{"n_layer": 15, "n_kv_head": 3, "activation": "squared_relu", "attn_scale": 0.177, "lr_mult_o": 1.39}
Each number is 500 + 25 x the weight over its row's rms, rounded and kept within 0 to 999. Layers, rows and columns count from 0. Numbers have three digits each. The size before them is the row's rms in percent of the matrix's.

# layer 6 MLP up, 384x96, rms 0.265, rows 179-212, columns 0-95
095:536522481520521504495469507481524500509531525521523508516520516518506499468536452506485501497517492516474499521452442496567490517535470485507500499499529498548446475464468496455511482533530519516488533460506479502476512518491521489454538538523496494495498485527503522487540524492548505472
101:532478486497532515493456504469480490496506531473466499559528521482447439494487501500481483470515494504483496524476481522500469472472469523503493460504518480497477505474501505522512525462534476505529473508506522493481480546472511511500510522556527525452480523476487482526501529500467448544
093:495499505487484485521484467504516479517464546455469481502508515495489498535556520497465479500486483545507490503531546508524492460506472473529516480549472518462535474483525480489537510490498500505542547492502497491482502460438457482524527494505519505502503485504494519482562534542488483493
108:529516489496509477515507492506517486477544477489433497507447521502503485489507462489510472510513508471502515479557520495515514483503510545520510485509502539531521506497506509484514515490512457527501527497466485473550539526461487459517520468534465487445521527477520518494511528447516465457
083:489508475463490497526525464508535514560486500497536496520478539517492475462526501482523482552480480499455529494523522488479503480472463512480500523500498556536538515496506483490501501467524498500529538551539466500462513477466470515535517485484498519510496501539458482505521447501477498486
102:497460497473533554493480518501531546513534502505481516483526505530498467504530509492523465527453525468488525490547492456476453470504508507490511467499505455488491478506480530542520512501485464496500505505517492538521476488547456493493508507515497476492549480509486510463503458492464553522
094:526503509512452482483489516482506451501541525505520449499505490467494486492504504481487507479539490523520474525500544522446474506499543540459504487477488520511499515435520486476496540487498514456527489474565529469511508547498515470519507481526498521508466529526488507490525483497539474503
097:508493478497469463508532495444485521493501501467555470517532502519486521489473513488513510522476498529480447529509529463543505515512482513473434492512501541509502528476505504476529481511497505477512519525516484511497459500496540484501505467503527511544488455448478475514450500511534457515
097:492522513520519458524515481498496519467504504467475463513517515459487528523534486540465479499514545462499538492476528525508502505432512478515495486489502492514488524490537467525522463516498509487504499461540567488436470537490496533465495483536471519494482498484519506497488482527500463514
100:503505493501480490487467490501506460501479490494527479489503468460494519526514524503519498524449534496493489508549511518478505487463516507519481422500515531485518515499477484479520466485517481473513566458524504480455495545555463536477488516497484493499508484469545544508493507488481519548
097:534511514468514535491526513515443499533540495478496541480510524486534514525508525523490529490540514516482519487554494521479545491474467480518456539506482479490480522536520524483543486539532492475510534498478540459497515515488454456495524483485488531462531535481508511485516508503489494500
098:494504500478540509464511511489487509475503487499495505477476529487520488528524483481499512555494446487523516474499524518512494490533475489555503518515445537537522420502501476484528497459486463490489443548518506492480488504488527521469480493491511512511481514472474496500477558466525473500
087:503514581486483517486543536495493495487460497495480453473481491508507454529490499517495447490489501492483526528519491529484549504501441545522491509509542494504500497498496511522508488530511479527502494485469489536468472534491459559522520498496506457482494524468542512498490537472480504494
107:461530509487483449524526524517509509476491471459516495473484478494499531499505495527511513549529511496474512477509530488484493476488480491534526507492568532508489505416500478493488528494498510477488556441487499531459527476491494531511464523520492534498531528492491466519504475472511495489
096:489442527486542484521529521510517487459505497553506467466484490510505482514497528460519539489490531480509506492517482449498503468530479535530468514512547472485481461509500535485526511473497520522461521530481492511484452495507504536509464457525490501483486496475513486489477493472493430499
102:500484461467487531515522474536488484500498493489509474503511490454480505445477510499505536521504525487542514505466467522490531529443510470476509523532526495490450489516504491522492477484521542478494523494465518523498484533524493519509477491498525507463488511467474571451515468532506451509
100:498518522501532543568491465450487498491524467470489502524497487487485520523446476505455485499513503500504568520451483525513499483492518449476483510525518486465506521466499494472494483469528453475496460506488485508478483495511487468513498464468489458519484482457516510490548508514500496494
101:520497516471516504468513476488518542550474501441488497525481543484437474467501485463478496486495541465530503452487489507504495492503498530505480495476461535512517523470506502481509478517513480514488443538482484505507493508473460482475546493453473517515515504495508506485463515464553504514
118:519487470521524528478502503491492494502444514452481459522521507521456505471507551516472497529541506456487477470522495483486508507457477521476496470516501501540500479528485514456479493483503456541436499529540518504519528506517515516513498543503507484510458505504438497491512500509522463497
089:488472475473482523527509501450485499522535511513496498461501518494554489480512510465522477456500549534484488535493486489500517524501513525500482499500456494518529451512512453518475487442535501486492507482513486513488505492548489529535481500474488492508464538494511525464521464518547541547
099:558485456453481504460490492517499464528473518471498540525474490506463512492532534526512502515480500493449515459483497491494519520472488470498455501478498464512479530481499547504524460494513459449498480545528481533508511488475499494478538497457516469467468473526493487496490484510509516518
099:481517513463508475508487486542502485501499520435489529512509457499500475483516511474494479502500490502535525478466451491467526501537477507493551530486450535490513517521487499496474539494504473482479466533470447483515486496475497516454500476490522462500500535442465483489500519482529538470
099:535531510541483491498471508498521513475472518514510497512501477474517536490500485512456485504516490509482522472510529496458450491505509522490473466533520446462501490484505486525524502481496503522456537487521488511533537498449513521547502473491474441497469482538442481466530516499533525477
097:505506496538508524435481456534483484490512507464473477476478510502491460474483496528477479515472506439515503480530495465499490509524515505529542493520484500516518458471533465513480445462508468522487517498499509532512435527516486471481500521495500537499524471477519539533489504530508472514
100:485498464465494495535511471521491455473495464522445527551512474481465519527506488476500512525518515474517561466463505520487522519493516489474494527491489479532508543508535499478509515482478472458547482511495504455571515513501515528506492475483462474501508502491522452496484510522487516509
093:522482504459527504505458535456531464528479506537496538525486472491495531497479529499507513492515476511496540481491477564469504492517572518551503442498503506481501515525508499518470479448502502489539465506529527512473486503521516486513496500478527477476475487508517527523492519474463534509
099:484510534531513490505463486501494486508531475482473472529491465459471496490481483500522474497500484485514509522493497505423512501497457502450505492476507483528525456452522508514485498500530557476482552473524496506518457556498478435485475502485493551521491508516504521505496525501478491473
094:498453505463489606499474469502519502479472484475499538492447519483512498515496512491499519508484521454504539484505493484512478504447516523458512507478513460485477482517512547535535458484500471530504504498490507515545514480501476504512513495531539485520524523506514513509493467491507478533
094:477521500519525488484487497490498578492483507532549514498508452552505534500511481463485510493494480527486465510489508482489495484490462520491477512534467511503552532483467500506496443497509524502481488500553498474510488508481479463565453490530504514502513489451482497514516488508547468482
094:497523484492467496499489501474522501531544482491518501524490482470474477476526448449486516533512486544475509525472513440492503496528462510546514505486494466508500515479535465514493512479519542487521503536525495525451511483469472560520481508484535524511502525471511487520535501511543541513
095:497529504523436495506491478500554489493479538504513513499496492467519516499547559531510525513476491492493511479519515504521536469495489516518586429516529509487516490496516479482487503528464474516498490512494492499527495481553503472482499537463524475501522512497499508483505438505511525523
099:528490512489478519455499521470503514560536496549502447507511551524507515486485464530486478467520479487494497503505507517503543504517466493522565524489510523483515542550497543502456503488527494476503489512480457538475521512491507503515520496474502505531515483505518523465514530531555505486
105:470500496477499508535502487497497515489520429511523522528487497523503535552454500508522474508504501534484547449521478508533510479511508490510581499505468490475510497470481475481517470518517532540545486535448497501514517501509487544522460515485469499469510506511524462485521510515484492511
098:475513477502502548510524499494532536483528535542501526483486513541529541480506457496486495518493506490505489517523497530475509519474528502481494550532453476503490523460514497490471486501499510535520469464487482497524485496550525527499486526465502558504512444554498463482482491480449503489
# layer 6 MLP down (transposed), 384x96, rms 0.253, rows 179-212, columns 0-95
100:495479519469509498510493543517490470490493510510482467510465455520486495459477529467522493490553507478547538499536494494447538505461489498497484495493513506493493468544519510515513492505487452482516523559483511482521479499488464514536483481431493464492469504469495473493504509447472520502
098:483524506543525507505569529539551516504504508473542523475494498500497537477476469518515526519482523500481498478475522488506494522540544506497485546509481484516539495521485488522506478546462530476475507516521517517498500469499477434522500472439498489511491485494518499479471498485515548464
099:484515505501513513516524527530435497499502491495573514522523474470479505466454478511483502475513548476495519545499486513501517495497526529502508507456499518509509535462460520506438537504477507500502491488509477457518442531541507532483483531505455469533485499519477507487485505506514477504
104:470522505475483527464494496448485473544428490455506491493523482507460481504510464489514513509507488546491478514517504551487503486506496462482487487514527463484512477524490500470553464530454554509481464496501508503491511507517466507467487490463512521513531507493466493526489464494496509553
092:551510471547523499493471494487482483506481514474466526539521555479529509481500481481489469503511523522540543485514494463503459488528481510497515507487506510508463521461505514520517531545528517550495475532465517497503511552535500531439508506529479492504462527510507508510480542473520485507
101:533543511481465475509528494394495500549484484495494505489490477475510516517429490508475553496516488507484496544501510522496551476537514495494500475500481501472530498450528493498482478501498468472505484510466508474510476491502499529493537506484523516533509499513504514505500511499531454467
097:408515497507503508530542505533474512463495491486483551488482489526528504465502502500493508512502516517495479528504491474502499470482481477519520516516544513488457488524467522498496487499515462550494503527506481496512461450483506547516512511499494452477501506463530477506429506466466493493
101:518458509531520488474503484530506523465497491523476513454503476510505477557505472525528509501534464520494536526479481508466512500453514486524517479528498473524495485491502512482492476507491516538508464518482496542533520531490454548474508502485491495471469520471455549510514526490469566521
095:534448487502494534471471531507503509529527499517509532531478457536505503528489532449558461494505475539489481501526526484500510514547495511504496486518513508482487465493486528495474523467459501507472494521476448502537536517456514474527497501491520461458518509506495487458505506458473524489
102:493480510506491493514500503538476535522537504524467537441516530523500512486483503529500494489525476511464540477520483482508503489513484479489507575484452485500511511497531551488496526511475529489497442512458527535544492465469510495478519496467522518473529505493498477511466444518504499467
097:475525498516461498515478527470550492500496489473509480520484476536482493475524473486537464517474489473528510478504525502489495493480503519516542509505505543543515515439516507530485473479513526483472476499454467508497476496469533548482516561508487487529510496501464489550445483522518512534
100:501543481525472508542494501525472516511530560510530499523540466505508512492476520545471496529514522532515510502490500498517478460508524485472490505478479478436502538486526461503484496468534520481475534499498546522504502514471528472510525502524536485555518499484526509488495448550483517487
098:513486439523538465502497433514497512541505525506509537522509509485506508484500510501497535537486486503481477501490518456472557507510516499513445502492499474512491504530486519467485509502483549511455506466503454518526498448526475511494488515475465509489504515499446462524470463501458493508
107:514479472503487544465504479485494512523523462531497513512520521468472468506528505499482500486487488507485529469520541516488484492484493514488507478514482474492500538513565466529504482492480536471524465513547529452534471508506497523529544508462462488556428496509509525506500480502463486495
093:545517462523494510478498523475478554518505513458459542510532493499494504485528495532495455522517494540515465524492499533510461501456528492475518495466507477466505530477478494527481535503514478501522457481543499557493541536489456503502538545482490500505490499511511494514514460508521528482
097:526513510519491489453468499488478541551470522475489545497526521495505483506540462512532457479553540513466476508486522463483518486545513500510488488480487517525501500460486494501493515543478461563502488488535502486488496472487471498489527485489485469492474516522510494523475527477482497431
104:498481481512499478444482530537499502525506496521534492468540473537519512483497510476508551474476479495510466523499509510492555516504520496535551503499485544529490478493480509526514514564509535504499572503488511470516468514506517512496488524501520519497510530552478521505445481488480466515
101:497500534498532508505485537466496503493516493516499482467513490522509552493486495531517492529511491516485490553556533493466456465478467490514536479504531477479503502542502472483494502474526512456510506469543514529490524505534538540540514518542519512454442512480490477491536494520479480522
109:513484500516451505485506480506466466495543530478528502498452495469476537495503473505519462465511487453494473480545533515534467478465510472505451526503478507520486497516523516508513523498533520473515485529482489466484517524495481535481544521503518489513487523574501502512474512526534553506
096:530499501513508479475505478561525505512488488518475495563539499495474516484498510501474447524507496513442524478500526508488503496528521478531505480485526538465499498516486513500492502516433537510490488526504446469478480495480530516481525504438500519488476482481445510498487516457498489456
103:463526558539488454501530495477501499441526485507515521491475506479537476472435472519488490489510525502544455509519524494485507511474531496545519485507516506495513511516519502497495495498450525531537540459508488464501490553494519480497490500509463498515500493497491501554503501468534458488
094:517465474510524497511462544470494491478500481479526517509520506501468529530497486524490516497533454497461514492553545454535515490482503516521534453535481487522477498492541504502545491511470550504513493453549538485505531509504494464523491523487511510498498475508553497523493539534519499512
106:476474482456499521522513482512496512522512468476514518473497506525472472495500512486518488531513513491493482494519459538521532506487491466510519522499437495536518491506522513479533499503508467458539451480467529476477454498546476536500530527502492551500531512442545526509514523526494459501
097:529527524506495462515523544480522505474472500497501489522501514542550498489521469515561475493508504557510535477489496535452543491494516519503441545429526513452525496476507484526475502521514511495534483519498480512480516491458517492497518525504512499528514509532504496527481505506466524492
097:504529484553501479456546522475496533514530540494503450460504496531525480493501500544485514516473546525516477513511521510513502492513495487542485482492473504497478466503479529492475468540537528532457554493493464539434508519511493487508487475515484511530470499514495511499523519511487495455
095:486509475554487509511549464551476537454503491430527470508493515538490503493504478517506501500499509508533473490479536453526508521456448480460496533519508500499506497473479518483497506524503491546452495484476484483497527512495500498462498478502479522534507511506445505519505485470514457472
098:518467502508483445475509512457522516490500511507468505469480506525484525499522488479478519488499502497474487512469449488522445514515524497555512523527503486467502505522508471507488543498514463537525452574463491459493534472488539520546516506508512486472463476486486485489517479539485504494
104:499489478504510503470504511439466482501450480596523497491521536506491502538546464517503507493534516543487534509487482498483507523510496509515475516474487479483445489499497484442431499481463510514505508468512504489512478519476489463502456501512498514528490499518473500503510513470523486496
097:507501467498465462497508497490522455514501544481507491491523537504524504495510547479500511509491517494515546502481517476504496501499548502491509523480529508467427506540468461476472516448517462481502475485481524510488519530507517539457487526431520489494452529507462523521502507500498522479
099:494467514505529476524548519504485527506461492495487509480447495489513526478536490566514460486496493485490505500501491535499492496506512464440465481514540510538541511501512508496503455505497469526442491464480544497516481548492507496507482504470496459509492486495529480540473545510514471469
090:501449529482485527535498529469513491505544492525502520491488463542512465482472474506519464478532520527504474516486526508506504528474493511493466536501477530529483538480460501529499498474470491464507467505509524527510477515506475524498465455542522519481451517518495506510482548479529444469
099:490497511495512500525468479500476504532548467489523509473476469529483527489509548454447524503508515474445527494508485534489498511488512474483422487476471502524476466469526474501499469504494496501512500541512492494514520516492450510498494508521484495507504511474481465529521425515479455510
095:499436522448494487472494516498552495504473577489488518487515494490509500479535488497463513505551498475461490537490543470474517487505510502508469481497533548545494535484483510488493510464493478484480503515517522500499509528497506504509529512477516477521462469468471517528486483512554495456
097:556467531471500505493500510502490481507479469517526469506521486449499449498467508507483454529460500487472493489522478485483523492509473503523495494489510531511504508473511528538519474479523522487534525515507500511523515523457525509502484474549467461542494540485506508560539439523521503472